python train.py --n_layer=10 --activation="gelu" --rope_base=10000.0 --rope_fraction=0.5 --attn_scale=0.177 --parallel_block=true --init_std_down=0.00805 --optimizer="soap_variant" --beta2=0.95 --lr_head=0.007 --decay_shape="exp" --batch_tokens=65536 --seq_len=1024 --doc_mask=true
Each number is 128 + 24 x the weight over its row's rms, rounded and kept within 0 to 255. Layers, rows and columns count from 0. Numbers have three digits each. The size before them is the row's rms in percent of the matrix's.

# layer 7 attention output (transposed), 96x192, rms 0.132, rows 3-63, columns 64-127
084:100126176104110131141123133163125112108094122135106150122131117114108120139127075109081102118100100118112106131117155123129112133136141144174110165167087135140125162121098097131115074110131148
089:142160151134158127106114147119145072124137140131124133169132142113172127135186144120106090174144095118124139127112093102120082156135109113124123186133130154120161126162129141123110133130163084
089:124111153129146113161162173135103119139144076142143108143148130097128107121100132149130121105126133137111153081130114130160142095125112138130111111152128118133160111100123116141121143170136106
087:126151123120090112133165102140140143122130136111146154125130101147087163108115126137143147126111156097175173156112133115099130109103097113169146123148099136121132095143173168118148092113139107
080:106106140170100126090142117092092152132142124121107108147111141152105122090136164108153149116085095149141122063124121150130128160134147127115116160147114200175152100148160121145166146175137155
080:133159127142132154178141091147170118163181071124106110141137090080150086124125143087121117130149149117122138170115087150149144119164135144141111159120123147105139116138159131107111137145104123
083:106115092128138124113177127193127110155092134103096083091099139117118133166095121122130125122147127142109135114143136164105109133112114108133128148117107142099165176170133113110134086180088122
097:149124091146114170119105155123107118085122118127171144123116161119134152139148111135122113139136089112137104147150141097113093125116131127153133157098128115115144070122152100122121147140119124
093:134116133140107164125128157140145156114142172141147146126098142129133193158193138116176132142148123116123141142135138159113136146094109182132144160105128125147120154122142119117138108142103142
088:128148139144113100095174109091147128114140146128108095155135109148137133147106149161096106103145087159104167133133125155123089149094089160086129105121098114135138131148132090125153138125172152
091:113137157139149147090114140098098121155121133160106130149151122093107143137138135145113128138136164128151127104105121107153149071134121105164126142147137104124118117179070157096141111157154149
093:154142117127114159111091133160139112105114095120146146104149138109134155128078157130147079153125091131127163180125132100113093205166101136125126079156143171098130110130114162115158152160124108
091:119090140142143097109124115095199122126109099115165122127116154132178135158138131183159131141130096109130107154116105140161122146177153136098115100113136127133115141174154118157119136144121130
082:131096111103155063193090148146144146151167143123113162109172113084176107108141128136117145138130154113123154106083133101142113103106139131145130150162120134086143119135128148141105127146163105
091:148157123129112136142127151157185120101164146109132103143161159108162092109120103138097136140109095111143109134126151118158163130119128157165148148117102158111146164132183118105161146115108108
081:130161131103096122163085151127146117149139123135138089139112142150122169148160156106157113097137101156091141147147130109105123080116128163163146134094186121102102144166139135121119154093099105
082:112184124112116108081187094117130133083131091117122142080139082125138143156144102139108108166123123142168096145150124147076167144143115096122144109126101130100170145162125119149134162130112170
086:142112116124137163113105191182183113173133151118081143155134100106122139142115174141098144138134092165124116109096109142138147095119159094108125152127141155155145125126128140113136182089112185
084:130081120141172128098147112104097130126175128126130166112109141094144122150115138167123180130134124130141179185137119135130124140130116142116144172122134184148165163128118127142114181116171142
091:099155115157112174178127133142140138114106117171160141113133152134112127150166128159150129136137106180140143088137143114119143139130116095142116099138138075094127143128129134147136163135151150
086:118124181121164102112150138141158114069126123118123113118111112103137126141134112159140093151145133097148119107123143093119100149153116128120164141131078134140120164148125163138146097167121173
084:101113119170123134183096124097163140209161112142112102162144110149175145131118114134106130120126113153152095121151109120153089074128130111123123135159082069172141100123106044123123136139125146
084:108115092138142133122116123175194152114107123143137156142120087117190140111148095123108106129113162141103100153160125124143128124125130142133121094154146119139135155117124128158158091119125117
087:128125141122120110157159155054058145158169185109134135122135121109123113173123165167127142109142125107095121118130124144156095127096125114082081138139138120139105141149134100138134133133138123
083:120131138120141142157144086092123153117106127116137149112143111142133078139089127148131070126105081127135125156188109056136130111142135152130128120168145151141132121135120158133150114143140120
089:167116125138139162135113118116168131122103135092130130095153093125141090133096032104160153111156159160098126109108092121104107112121157090097156129132114145149111136100124150164123161113152109
087:133193133115125098155171153163158174121117122129129142142137136165126158147154120107105158123152138095138156104076145101202113132088162118142108131115110131147070130134114079136146095123138116
082:137108108115126135128143134094106141153156128151128153166075140152106158143093117154137106145140144157116143078158152125123138149129133131134167089117124125103125137131130087154109143124125105
079:154104127165152131123176132130142092145161130086087130116126080139145097143119089124141169132169142088160143097106070109128106172108122137131096111137127135125160110130112113117131116124141119
081:173107118118083128104101107101101126127098112126136155142137167152152134120103089102124079156129137137147087118112137083096093128125132150159107080157122155121118089162122146098131140128129073
089:110157142142097107122130126077093101108143171137156103148128125120116113109142182113111133098141147123149139126196116115116119104101094128129099141136112111129175132122125125123125115104095116
087:093134117107135118118122146100109139126167140126104064111142150150148152119127130130144147119098119112100159099080166119122131140154139160134129140162122156109093153116112128157119122132135125
087:172144162112112127155135164164131085102105072122133131154132114112098122107146132160114120116123145107109141128133119129141124096108188136144164166090155138144119090098190117118118172132112131
084:143129101090095100095112132049090133172137122122124110151083097095149136143156174128157094119164151132154136111103118136090093102131150103105084124095098084140141136130150134134096111108102147
087:100083131136146160140155122149172121129131149138140125163088158113146127113112172154140144119157115137114127102098114123178113163147146144099149108129133121187135143079126085142147160148135134
092:143116113140137147084134140099170122110118094097131102119104147116098114171128043112150117158143132096113139145118127179117117151138087088115148096120141126109126125128153102106109173136101131
091:101101103131152126099119116086095147083138188139146111102122142123130135130125148139111137111066110114124134123093114132121106088133174125131119156105161121168097093187107065096110098112105084
085:141109136111098120111150121122155122092123144147125081120129158129177117141135085109131114117143088117127137127139169103075114127117138144094135139108108126138136127088102135111122126151125130
088:141119132137149163184111168105149106107118124120143100087145124064146135139140136151169108136170148149082107158116120129116125080148113134114096115119153100105151190108130137137134134160110096
090:124148138106152088125167108123114114147165132109117150122133141129134143127093102155143137155154159159152177128157111107100087150134124166065141138123167133150114096148095150132153144064110155
095:134101135111116133121099133105079111138124157156178172134111134121102120123098212143144117118130126102143127179128174101123119138104123129147123135120104086122124070111124105121095145081125121
091:149115078120107124075132105171154143134133182142130113129116152140130140100135109092100154139166142106087129164167119131092134127134149106119138136092117133159116122059108144108137148137120114
090:162167134115102141137135157162152141099169125115120108152102116138149121123144154103118126122125104129117118132135124100159085162128144149177111146115132082113113157165128136101144120184138106
088:125145137121125111136120086110172147078134133138113140166130113146087116150117129117116125117115108146169117100198130135100143096096155166154167160118118120142123147103134082117137141087158129
086:128093121117148126148176134139107119120134117105117106113083122152127160105124110127155152128159079093137141171169145147082090173151117124131103102128184111104139129105140113156167126150138124
082:134149087104108183077165161091154096137138122095103129144156116115075115132116152136158112130149092091131141125125099152102128107125099074107137158114101122145147096135109105102154126158126130
097:120092144112145136155090119072172107119113143151116169117138102126152131140202137083123176134108110094154101156120135145121085127126124158124122152132098116154121111112131101124117081094156148
089:111152179111095153136140157113133090111119173122112150164156145135097139142098126151111158074137133151133099132117130104087153118163099143114113137140170119131107159123123130131126124082145122
088:109125143153126110108166076092130089131146162123126129146143159147138094120138097133110101159118137140101156140149099117090155126120060137119137088122095122086125130134131142155125120116172138
089:108068151094137167124138126128083167148116141140161146102106132144121095123139148157122118113133109159135133077152147145145164145135130150113126169116122107092136176170104159177100142131138144
085:096090108124105148101110148102107098068126113135134169161141151094137155156168137144113125169123108123111109091148119141103102165143120123129124183167172116176149125127132115102145109175142187
090:102080166110124144076138152121192145133153127144160122165104151126118106131141078145117089143148121119156112114123112113142179171128148123102133126141183113158100155136078103124155143125133145
087:154155119113109097128159149144135148109101148129127144098078143131091137161156152160120102103122112117096105154116144108157101117109118143108142121081104113152128170106151135148080136133096139
086:127071118138097081121129122097134125152151128134111089143150160124144108105107125145097143126121117097127162150101119134142162144116131112124130142111121170144124105130136135163118114085136082
091:124106116131102157117143107142142139104125145115104171132120137090098129172121170136125141135152085085141139174105113110092112149129128132132134157124097152129169150096109159146090130160167061
089:147100097149141131106124094110126158126114142125117148134123120106144166113121128146150160129128128073154122155097112127142117135096134118141173161146116138154150138113158130101139140109128157
086:138145152141168135161162146079104130102126146162132140100118117143119131102100117163116105092140147122105147147133118120109106182131123135114139144134112161173154174106142116135138056148146147
081:117126130090161127152125131158128119124147134136135102073072102100140114129144083117154137113144129143129184111122164110123113092103133138128142147163092107125110142159100117122119104138109133
089:115165095107085125105127106182156087151147136161110121158146147144080170092149133111154131079128139106121150093135113127105175140132112068103135136142143109123160117113126215102151090118130140
087:119090127136149125138104099191162160154142125117122125092115113170150095123093108126138183112120155123151149143104149138163095087093103111137109099142128136146144123124108092143118104129176146
098:125141114130099110146108149140174103127111139098105126189131177126146138119139140126130138133165130130148134117122143149077121107126140141108110148099095136154134130086153089138161093165120180
# layer 7 attention value, 96x192, rms 0.152, rows 4-63, columns 64-127
074:138120106129162134142082168106131120113096123092095144167141095107133054141141114124132107149114167122133144143153087095144129172108139095132126152084122148116135124125121129143109134166112109
074:153147172185140165145110151104122140181105095146117121114108168111118078135141148102110109137170144106111125128119096190134108098138099126163132131135175100124130107151127149120148091095100114
073:172119139107117157144106131068125120127076137149138139107162136130138145125081119129142188132170093117122129133149135121102124150154132094155131133141106106089137117119133109124096126142129098
070:104144099133106107092066100136113125188138089113133133117105148128118153143118096112113099063096129110145154076138105154103093135128149099146146096106101102148154103153116129098128130138129150
068:088139133162136134171141162127129098144143116134106134148156084074112141148087097107185120139147140083151126113144091116137120132156162100102075128143106135124115156089139144137150115143139118
066:100194112086142145111163131117131124164094165135154144133127105143145125094110115108121096127130104110156149134119157168133136146123175115130137133121128124110114146106156106128096131141090081
083:144148157132107109146093165131103084133171132137130121116149175122081149138144146168127134173158103145124160080176151172083120141122136109149141088063119192116092096162126125128132125170132098
073:119100149167123137132131136135133098096118132125175165142111164107091109144159134143130118145157144108120113121149124115146127097201137135184128145146158110109096105116127115119072137145114146
073:081157152111150113149145122121159120144126123114129091132081116077119135116147110109147172133153160081109088105106161129175146119125144125133109103053123138075103092097174159124101170098111136
079:131134086159098126111098146124150125130147124146132093105121097111141111153101121108096140138148121140145128129123084145159115107108119142184156088153132132144133161141128148114133135120132177
074:138125097115154120144097137080163099143140119105142141121135114141102154127071120107115132130114113150148105130151153076080123134092132168116126131122099123131141128111115126098123111162127145
077:124147107110156167098127131142105118093129148130097105107120183122096166144119123128112141155148107095131122124119125150172155116126134119163133147112154152137130065136117168119149151123168128
067:131116135115128155124106161145127125138081131142165095123092110147108034166135110129155127080148119173160137141116129084116131169109081098112132100132119141157112109119088117133140099118154159
069:146101126127132154143125125128151129133113165170129148112144130079139089144118126127132128137136160085127137137123183088133100168117130162155112129135091107130134091122120151152138114121171083
064:176133096101141110136112147099112116146109134125081141124070089125135080109107156135102123161135108149121088133136122146152146095158146120102171107116151141144139147167157107091176146117121141
072:144112096122137090114129133083132087105093120104110167138117139165175103130173130130147099133085153140122096116128110112090109114115124098135096133172115101118133132142130147105121114168118126
076:113121141135120146081127152112152106156099120140122116156131114136105157108107150140124122114103137109145131169150128090124156144128123150096157114103131088139117095131096111146185068198153086
070:176138126186137143126095117148131147097146152101127088157142124161171184103133134103138135124194142133153148146126147142123132069118124109157085106098120129123140108122114143160121143149144152
075:092120112150150112115148109152099103187084109100069153094151132128114151123113124155136135099124145148162158182113119133123131130113118117142103086123097141166122106149130108095129111167154106
076:162153107069124161163093130116144144154116165121102088106136154074145144117128141112113149141129156110123130151127132086107163131106104117111108098126114150125144135151089130111108141137116135
071:122094143138092110100101122117095137135119132102143109119110166101107121125143129106152138101128156107079126162154142120150167117130124171117143169162115172140118117103166112142158121182093144
069:139130130148114097099125130112116159109165130067104088147133122111167105175115135144098187152099107085134137086112151134132113132113086129123141139119180150166158136083141134143112106146136150
074:139111146153120118079169091101113173154125160154164134113112116128096100108112140092132114134144162145113134169168089138186148114140103106124160073101117108136102145117155126143082152126090111
073:168127103147141171136122140099160151123111111136085178096205196119136107110163084141124117102148127163116110131151126090130131107108124150155148146131154145162140098139134124140163159105113133
070:092111125127128122127094155160204125102091099123156140178112127134140093111132133126126136100105094147147115097120174104138139085135120147069058158107142082103133131158138134146133142114131140
072:130186127091109117132129145100169150128153163136080143118095119100119146049106127133129124131121114133130101137122162108107169168152101166149129156144177120132148094112112150103124147150149122
076:125162100169115083135148113129122159127112133104131145128132161102150121094134112141110095086086080162102093116105131145100109103122107091167117141194126174116125099083128131102113147120125132
070:118131127156147100136126144154172122080123178137169123144154148129097132125133148124082146110115155111082074151144153125133159127106130154150094145149164143132116129112135148151140104081154126
078:105110104122073098167103116117100106103122128160117142130128142159149124099107117152128076131113079131151112175148120112090116161136120142160145071108094087172123184112086130192116155091099120
086:150118091113137096176122196111105154070107163158157161132092094105122139137143159098077102127156143074101098142202135115099163131144141101133145123119133124113127117131127150112131099131144122
086:131117141153131122124136149145156130092120123144117139168130105106154118146135132090134066130159170103125128122130153179145135119126160154179144135128144119122093116108188099169146125140099104
082:109158153170121137129142114149102126134104127141102106181154140167163107183137162123160124171130116112115167123097124117139136124119155129116168145121157132118130102152135147145143169117129133
078:148107128109139154102131156116155115153114151165153137104096132076154187118101135096084112142120186125118132157165119105136122098106090113112124134151118090109141125145143155152110101154101106
084:127159152123135130135115084173103161105116106109095088155104097109119120124116142136138175143101159128140133087083079145112121144145092132105102130137100148139129137088088131123133161144163127
086:127151118124146159157132150141109120060119130139130083094157127149159111109123105117118102114190094142121116151121149095128090133119152159133178148147124182167126095157102092143130141134151120
087:145160094123131118145141127117116120157128080117146138116134118173159136100086152105151082090124125149141113127120126164142105098163135126109115157144186135142095179121098156146127131118106139
080:099127098130223130133119129116122120108135096177082139189129138062141090133128128185119076110171139094139141128148093109129136131128092118151113121095102183138153148112153124138124141122107133
090:158143115119161144084183213133122170136137153140095109182139135134152131142184092143122098141122160169145107169150149130136116129158137150115159150137165138152149118145131112091137115188131120
089:137110137132173124140115095131121121116086118113126144147129131085112128079146147119116128114144121119112150134065120141101160179182155112108083099102118117159128108135110107125078109112135136
087:149082102122147135174091176144125110139158118134146123136110158117103139081139145151108109152142118131123151119134139092113167093121082113162121135119129123160134104111134145128148086153167170
085:149138099116102119126114124152123110109112164158155157114166137136101084117094123092126148132150102107094118117125117096143152099109164110136173102084088140132167158090116157105157143146169099
091:147119144103080132118137148148122143113095154135152115183109136125161112167123132177141147175116175137123081101178154139164134156142160151113133129159109122134150106137118151096105112198124122
082:101078131154181136100128120120126095165139127106133115133105165141131114129109114116120112108143086113103120107156120130170153108139127155182111152109132115125122110109101159110119130124114120
084:102095102141169153109117095129164137092121124113125117113168162117124173129101082138148118095186123131127122147134111130091149117153124113127102120125139095140148100123154120098123167136105158
083:149139074124111151117095161132111157165147146128113186106138110113105122117144141146104121117140140152093143114101108148118120146086107113108122163153160179125176076127103133087117157157123127
089:159153112145101102127112132109164142159169127168130125101142147163148133155116139142131111116140088185129109191166102132130092084154093125150151112131131128096131104145056122155134141121139127
085:079132120111137148099167128139131093141139118117120143090080162142115124088138153134128155131167118155108130119132081137154159136122102184132089134126125117114103098079146106149110156122138145
081:136098106142110104063123128142138147106148131129137150132090123117134123140136125114109107129128169149124126117175102118100130136136134093157154137106136143075144090142098171110147084154079135
085:132120142114112099097125067133149129148167133149141094121117157150115137166135143138171129090109089144128158096131145118076142117121117121125063154109133115108119160140128150132155105125101118
078:100134142103101145123110138097141116132191105132183139150108094103101073143103117146156176142137132164147132121139107128131129123139099102097103141140111127152113130129097135132157120173136118
083:143141127102157175148119137143083110114154150106135163175115158125101130122087142095153154106161096113107155086141115136156080147107102161132107149103117150160098147126095146110126118131113096
085:110102148110139128118103098112150115124099143143096086129108153104116145131161173115167145125149116149110141135149151106128103130146146122061125154118137134113133131155140139117155129131142131
086:126137128120113136113133095146153163130158180163128137117163128112129124148190131146115119132091127111100077138115080130135143114142096123150105106137137116114148141086161143118135082110168105
085:131091101115110117126114151117148145117148131155116116144148127122136142130163112158194151166118168143138114135147105109144135135128105107127095164124132153103163130128108092135106175169175164
082:104124097089153109162058142109132143142122147094128112125165138128125103155109152117134155131118123096182159134138145135126124093082134122119099106146130125160130162146148137160086136124160115
082:147127125098170143124140171131149107169164096119178143188174141091062078060104146116180106106120161147145114107120145116121105134197140106142098133086178087151117143123110126114138115104136128
078:142124126074163107117095155115068125089101107165097089128144150143132147100104122076150109117136141193110116098148187093145094142140184098151133123091115104117126140129128109073136113099108102
089:107143087149120129138120065161130106137138118108109134157133090111084118140069069114078131183149126110128160112123148123156152173092132139111155134102164087136129130099162170099130135116163149
084:135166142158162117134134111119145150108140148110108102133098112158127127112148109083111171135081103127107075110127108167124118141163120139084169156152118172085132106171143082117161125098162119
098:127140147132183104115126117124143162116119119157130145140118114106141136127118144157126128135146142121122139105102111129183114107095130144089127131103128092112163074139131141113162159102135131
# layer 7 attention query, 96x192, rms 0.0975, rows 32-78, columns 64-127
057:104176153167131112122178133107135118144071123142138122163093133163093115135128156169125138080162120111138128125127137160150106114107074105130116124119115137086107146118126126143164147137081158
069:081143140116141112110146140156139090123120101148148129141154123106120118074083095151112143096133148101081139111136146150095128142103114122154129097131129108132143133137103111096124118138130129
071:139087104105115154144137104143139139108125088125137117087125141108158154123110104122123117122152135099140112130161117126100092111131132121162120134135181117160164094145086096104089087115155146
075:140070142124105135102085135128141186117112161105131178093115132100124157112127141103101116188086077162143131121125115103110127160137165106117178128129154170108126117136114156118157081135090116
073:123120134138107124115090117130099139157139188109109185143142146128123159128136166126116132155113116177138154140116161091105099167132134156150129124139135157082136122105137199113154130143103136
081:107170131122155117114099139129130125139134177158112152174139132116135156127152143157134200121161162122104140131118109114154124106139125152098110155133095091113109121123136120143148120110135134
086:122115101113108155102156121144162124106077092121115147092127135123106158148142099087154137172150126124128138119168096112100097141163151137154150126105152154128120089146102156099136113126135165
096:116153142141113114107076141108123132164117146174085137137083141113151146113103156132158164119116127166105147114120141111120147127152117117103108135142139117103108089149124171141169114133129113
085:116093170101118137150141111123128135119130114115137096143138138121102134146136148106117139146082127070144074151144121122135098139122119132144129135172097145140129104140144124155110129109097136
106:145106135131124121159133108153119127100111084103161091099119108129097081154138097102155067132114124122110104077146139143132145127142138132138163092154147140132124161149116101127092133124107136
090:118092137149164141098109120157119160139144156135135160156117152163144137119119108141084149136099137128119103171150141151147139141151122148135138128130172138145112106152180153198148154164149117
100:126170123118126130111142146158188097162113124162091165124124153114122187153156094111165166148126149135116154141084135108143113110104127108100089149116149107096139133121120153109167154136149150
100:124147148160107130086164105111163144086105130139099064132093149129159092146152168133146146100117138141138091085140131128135091109132106107118126137151124162110125121115103120131147156157092117
092:087175109162115091142111110123143152149097127119094142101090075138139124095156086147122131117100149145114113163175135154154104121154155129080145092170138099137121148154108108143132120119100123
099:161147136108109098107154137123126155109146095141141119116142090103123130091174117076126134122166150140127097132114145140158125083134124113113160152128158123111097139177107185095143144130119129
098:091162142142088131144077116165141135130118109086112125110084121126133156129147110107160110109163108124138106131156167100139102154167135134132103150128114140132110129070117111123136111141134137
088:117150112158123151166132143132075179159158172110086124130127139153152135135155087148102152134135124108123107148119132100127192158128161117133137126147157174147126159126151120083123160134110152
100:165117106191102109175147116153125137116108112125107089139162110118160170160127142127119105134118126118129127079076096085152131108109147127061150125116111120122160123119138102109108134128116131
091:119126109105104111126165137093095125148084127143171131149134113151082085173119125144131129123115126099163168118146119122143069118143113123152141114147156127133133098147178149132148123139130097
093:151127137069141144153114136162174146146134128148130120134163145124183083141093057100095155108116194125096152123155135153111116142116143103154134138087109119100149143116124123085111124096126105
089:114153129097130142096103112123107160160127161148121151163145124146129086088132120125103131103131156139093118103068140114118109092130150121131160109102089097139110124169131091147149107099119157
090:128173126100115119126123133153152084116150135151118103172116126116114106091142109082149102124114127140119105073143089114119161117118130081162129133137114149113100099156126178082106158178149131
088:131121123141117095063156131123087113151142105114149111130097136151126070105094153180174179112105126144119136114113139134175168134134143100095113145113123129108137167122165171119122120146111156
091:140105132128133110069124135169172131095095103116139145114134149121107123149147089119106099123118122102122103129112142114087141118103101127134138136169127162155142108075122180132139113109122160
096:072126148126120168147118114143112118123127106151134129139131126139093152128134108117134167124121119132132180125093143157131132138150097123139109122137159092122152136090115122092143109154151115
091:131109160120183148143079121146117143079168114115144122148089154155125142112136163125109130135098111120104110088131125102132142141135119108094099129139139158115170129072149153114130130088116088
087:146117166123124105120118153115145165151130122089133125107127122096118093160117176124168139136136141162143112137075132137140121186155111113111131061146100151126115105152133159144144137100096176
090:141170137087086124144131108108154143076101097156137168132087166117137144138102135130121111100149088119157087137157176090134137125120103112108113110140122135128132137161144090146131139128132086
087:098087133139073114124114095082105144142127109093120103104127147129127090146148145138110143152186130163127122139109149107123134140148136099139096108108161141117098107129092117165130143091170165
097:164124097147118105096114113100135131118113122105129113127150173110127070080064128128095170156092102128083128155122119111135163115107114125143150130094120136109136141103146104104161146157128115
089:102156129168101134105123118145100159081102145151142102125114114152106113140103150084104147138102122118132103093170153134130121151116148105162129140126086145125117100138105143124127145113085138
098:121146099136113152090152104135104131122151120110136084096136140114144165107114132113142155121147130120159105143127161159087117131097152107159103129140145106135159139162126167154135074162139094
045:108065155112107125105130147124152151124175151098149102143112153121109139113106146107104133142092102174121142147146125121109116178144143147118106150142176083129129153123162106119140088144130154
036:120147144163161144123149145161102090126116129134124152140130132157123151135153169135132112121117151111124101127149152154113105132177140144136113153122153146145159212077084110133164121134136133
043:140176140177187155148141126086140111126092092128145144115104153085153119138138066126123170119145141106147139144145124141086153120149146119143123100133133163126140155119141096117123118103123120
040:111129137096068166104125100134103152141121129129117134099128077137119127095121147145109171125101139090138142123110073113141136099128122160164133154168099137141104103105113170147106100105155070
053:165189134206116106190133122117123123147069119121133123161136108093144106130142117152131139140165127123154130105107160129127121146124177080121143133155092130121096104146121111131130145126145135
064:126171136169155162148122158132152119106109136167145125151148133142114124116158131190146155110153153110128128120162112107142178071117150132172129156134131138138159166107149101147130125119163096
088:092114122125175133093129160143102125108119129168129154121146156147088151106161165159130148119131131091124149105129117073094172059101148138147091156129107136138157138091162114152130108086161125
060:126111131108139120091190102128117101110155114161158146114176113126150079136083128084145091139105170113119157128141093125150101125150119148165118108117171123122117169133116141127132114126087156
079:144134124082045138133092116097158157155115126102081102123065099121145166146082116124129148146127135129159114112125122133143114167139151125085138152140119148139140112100096139112108119142124141
085:053126124130131168094096161161091157122132140149109148136116123137097160078170160178129169112138102142113151165123148088091145090102137127073092160109104138122168096068122122153141121100153115
105:185135133105112132161167141118196135158108130137126127122120150134138153181116134142150129169117166112155113088151145155139174162151120140150148147158157160144138142174139137110131112156175143
092:096132141150114182113090151151103171120142121134098141131114099139151126091146152135146161120143100187116152170121123127109088118120155105087111140110119129113156104054132129149142152126097140
117:144161131128150143157154138120096118129097120148142137158153115106126094133161145122146143128110109151138120113139140135076177131134074136123139141132142118121145115089146096088140148161122124
122:114115097133114129112175139129147135134162104144111145111149137156118140130152162158117137160098102100134085153092102083147095108142140113111128077150103125113120127152179162118131113090152165
132:105130149126141140155118141139105135117079128075114147109127139181109089120139122128130138114118095107134115066109098125101105163122108122108121123135095160124104131146108135126137138146130145
# layer 7 attention key, 96x192, rms 0.106, rows 32-77, columns 64-127
066:115143089107130152095123108145114094093114124173187110113169148111138142133093109138132127092127120120144108121143124132142140116106130130119143123117114116127138092137116158120137131141116134
068:129115155153114134147144128124073121116136108111075119112121159169100110136150123139136147138132123145152139128103068132126121169121141126154106141154134148111115130127163143124097171153144123
078:131153138150113129131146109109135082138160153116109161173146177128128158126112148117095140177122106133120141172100100133148178155150165120172177120130114137139134112116114133145137133110179124
069:126145107141101122157130093139082131148143112171150129154178156146177120111197167153125095122139122156150157131132124179124133137099132134158128130124132139151134076124144165155109117110167135
086:130133133133115100140135149120110100140084112144115105090124122121118121135118179110154106092137121154120120106119134127171121109123090103098140121138081151072182116140146136120123128117070107
088:148127139122156135110116189126160123094120097127130121110089135137094114138119134127133106101107130132097112110121154139080090092156102144141153085111089114100135176166128132125157111130071098
107:162110104135152099154105180124151116124110132104136090156124136102124081132111152151151106121110094141141086100169106114175149160165135135110132119137131136107111198129151113109116142113071124
109:128120114130072092138113180147145102140116134147154138146141109163114093150140210144140106149058134132126110129147134102183152163127100108092118116132105110103170139116141121109121104098137115
109:093145151100128131157133091134123135096140148105133102117155096145137143118167067144110160123145091162126133149115156175091095123118153132143150134108129148135142116105097116137113106127168124
089:150077157148147080136137096097133124171161124114170146101119103171106144155114153133131152142114120116138157110110151114146116127113160136128147115129158121133113132091116124143109134132117156
138:183105102143148100135112178176200127153118101134127152155128157131145121168109182141140153134151109154139118118136095080196169120168090123093113123143173135116129142163140157090135157120117096
091:128136140153123096144137123105134130181137139116127075146112082136123122146122121097129141080138113154135160101156149188106153167131159087137168167122170155095128120093175132134125136126122161
099:136118129125107108138079167144162120169125127122153139144175111137108073138138130150114115126093126152163156142163146087155159159175108120108081188116135132112144155079142162110086150119103147
087:131128148078177176106146124140139113096130102186135115151105139101121147180152092125134120150107125107163155145143121123160109137089129111130119124129121115090167099140125158123105140139120134
095:100081125136149150138102134138126095144129125092123089101122123127115133142130126068137121121083149145119143132149131150115101112116137159108108135108096117102136095156119103122156096097119120
097:172133090120115116138108190145128113114133126160124104111146139146100089148114180140134128165108129138115129135143098149118158142091137081163107172098151107139174114119164152093117138155100140
094:131115143100147141150109092092129148135083164151122116125106130102127131128087161152123138095153140146116128125059071140114069097171151077116090085130105106125127132136110098179140133111161073
090:112148135074165131081118144132142129116155166115142142174120139117126121139135094131150149139150151109132093130149175133177141118142143155170121103106169138148121126128155121135172128150138128
096:112114170134179131123093168112133093093135092126109165081113141093154122141154109131146143119141119147077160145144138113087111112116176119121110153106097147115143142121148110129135150124135168
089:148165072145140159083132172121194139098103123149111149106071109104110141109171144126141104177096147175140112122120124147090136135185099101149153108116145108121111120162149152121149168158117119
093:128125123144114143090155139101068085135100144095136133106108131095125156143142142147108157076137147116125098098144104127140152102116140153122129131134099143109124119093153148069116112134145082
090:127149127142124093120100131092166126147106108085089126160150138101114133099098137173085131123119121104147137159120113119131088149136176110103130144145136121120123091098174143112112085094164108
091:149090091151145129194089113117132178171140140146111123119084097117129132105152124111082134122111152100154097083105141136121100120102129087107122127129141118151123132124108087155102100120165118
097:137122049161105106145104174109142124135119124153111131144156122142120104116123126103130129107142102165125109149185127128163102140159134119174131153132096068127145118137163125080117122153107122
100:151159132100108101160131157154162119118107145124090110119058148170135129109143137072154134152140137122134113086131105133151113130111142103111140156112113149056114114137126174125136150106109099
098:109103095124114156128134134141107129120128175124105129133133095132128140136135131124141063153157113119157135153138137137099139071084150110170175179087135140096154140092118128110120141123119149
094:160104110121163135165129082146131126110151116131154145124162164159141143079110102143103108166128097093109103159126138129125169181084130170109169149118113127162114089084159105167104132115166174
091:105130146138136156151156135132079108130150139096150091119133143129157118127123153156133139138144168162140155117132116116048141101120161156137105141123165158157108094141067176132111100152156127
091:143097145146095144124116137124138119156133155155147102103162172129118125053094101145121137091130147136096130117098150068151169142142098154100127135134107109162093144147107201092174077114106124
090:124107108131131125136136095141164138135122126123175156175146099139127156131171149129178112111130145095167123146066150110155123163158134073097087144100158102149114120124093125122123165134150174
093:100133129076083139115105146148136167137146075137143158119174081111114114150105135133148126142144120123144152136179134137096104146125122103140145135148117161140127158150151125126127092132116096
093:125134145113164114149126155186140134155132108146136135108138096152155092125128095101150143128108122139123145090137128126140123092193067119101109112096114121109141116155076132105147118144115125
041:189107165130142124093154157150121116111132147136155156139113129148141164166132162133147133157114128137167127124127158163163136130137119124109105091158101136093132176152109148153098146129105151
043:125086160128142120116124170125132157131101115143137115124082127139154149127126121148123094140130073164135142144130122104143135168121115078127142121145161123091147125165126155138119118151145147
038:114126099127097132125099162144106133141186132121145093124154164183097128146157147123118128143116134150132138121133116132124128142123072100119102129133128102141127128167163172149123142123143131
042:142160149130128103103119120118149108143134133134156152120167155137137163176091169104116138126122148117166088130060157140151114127133151148151110116117106108111129150126131099111128144069143144
051:112146164093124146105126171127146114122173137139124171155191176149113173140116175148115167126122141149117134123129129144124103078137091167146128123155141140129114120115170131120128094109141182
059:111116100086118165110124148138154148125156130169119136139168137122109158111155177125102136144143171100124118124129136139106131061115132120117099185142122097127158107112141128082147130163110149
065:113114100132107141143142121140101147135120175103117111141113123123171125132144110136111107129110145106095094122115119089103145176110178144115150162099126142154126093120112144122125122127127105
055:137123073185126098143087123110110148126103161092141121091109128137118122093113075108121151122160096136155155133143135128132120157126075138116143100131143117122104132129106107205111130094154100
072:180099161115130133123133112143164112127100104120103103127090093087135111149131117110143100115115113092145096111088089134139131115124168112129125135106128127148089131113142125064131163182118126
068:114123138077134163140139115126111142123139147109126140138162146149145134137152171149101119145122147132080113130125137116102126112126171164111151177146131129160180096120136164087146117135125139
126:172074085135124120122121140138120096124109140149120126139097099095114096117128108102109139075145122087198095118132132141128121164081108124139141102102117145110098149134128102156101118140150135
109:164084130107129132127124120140125128130096114110103113137094108099120119146154115102127103090136115097147092127097090139114119125098157128129148120098105143133100139103145112109128146176136117
121:147160138132157094154155159127104122110131165160142125125134135123139125178121199129143146113115168107158146100183121150125165118107096164123140095153104096089096136090111164123180123132171137
113:129180147149140085122132126124127176128124096103128080149120140115116136112104139117146090152170096134118130180110101125143113087136101142133134153136082127139129149083114102163139110144121139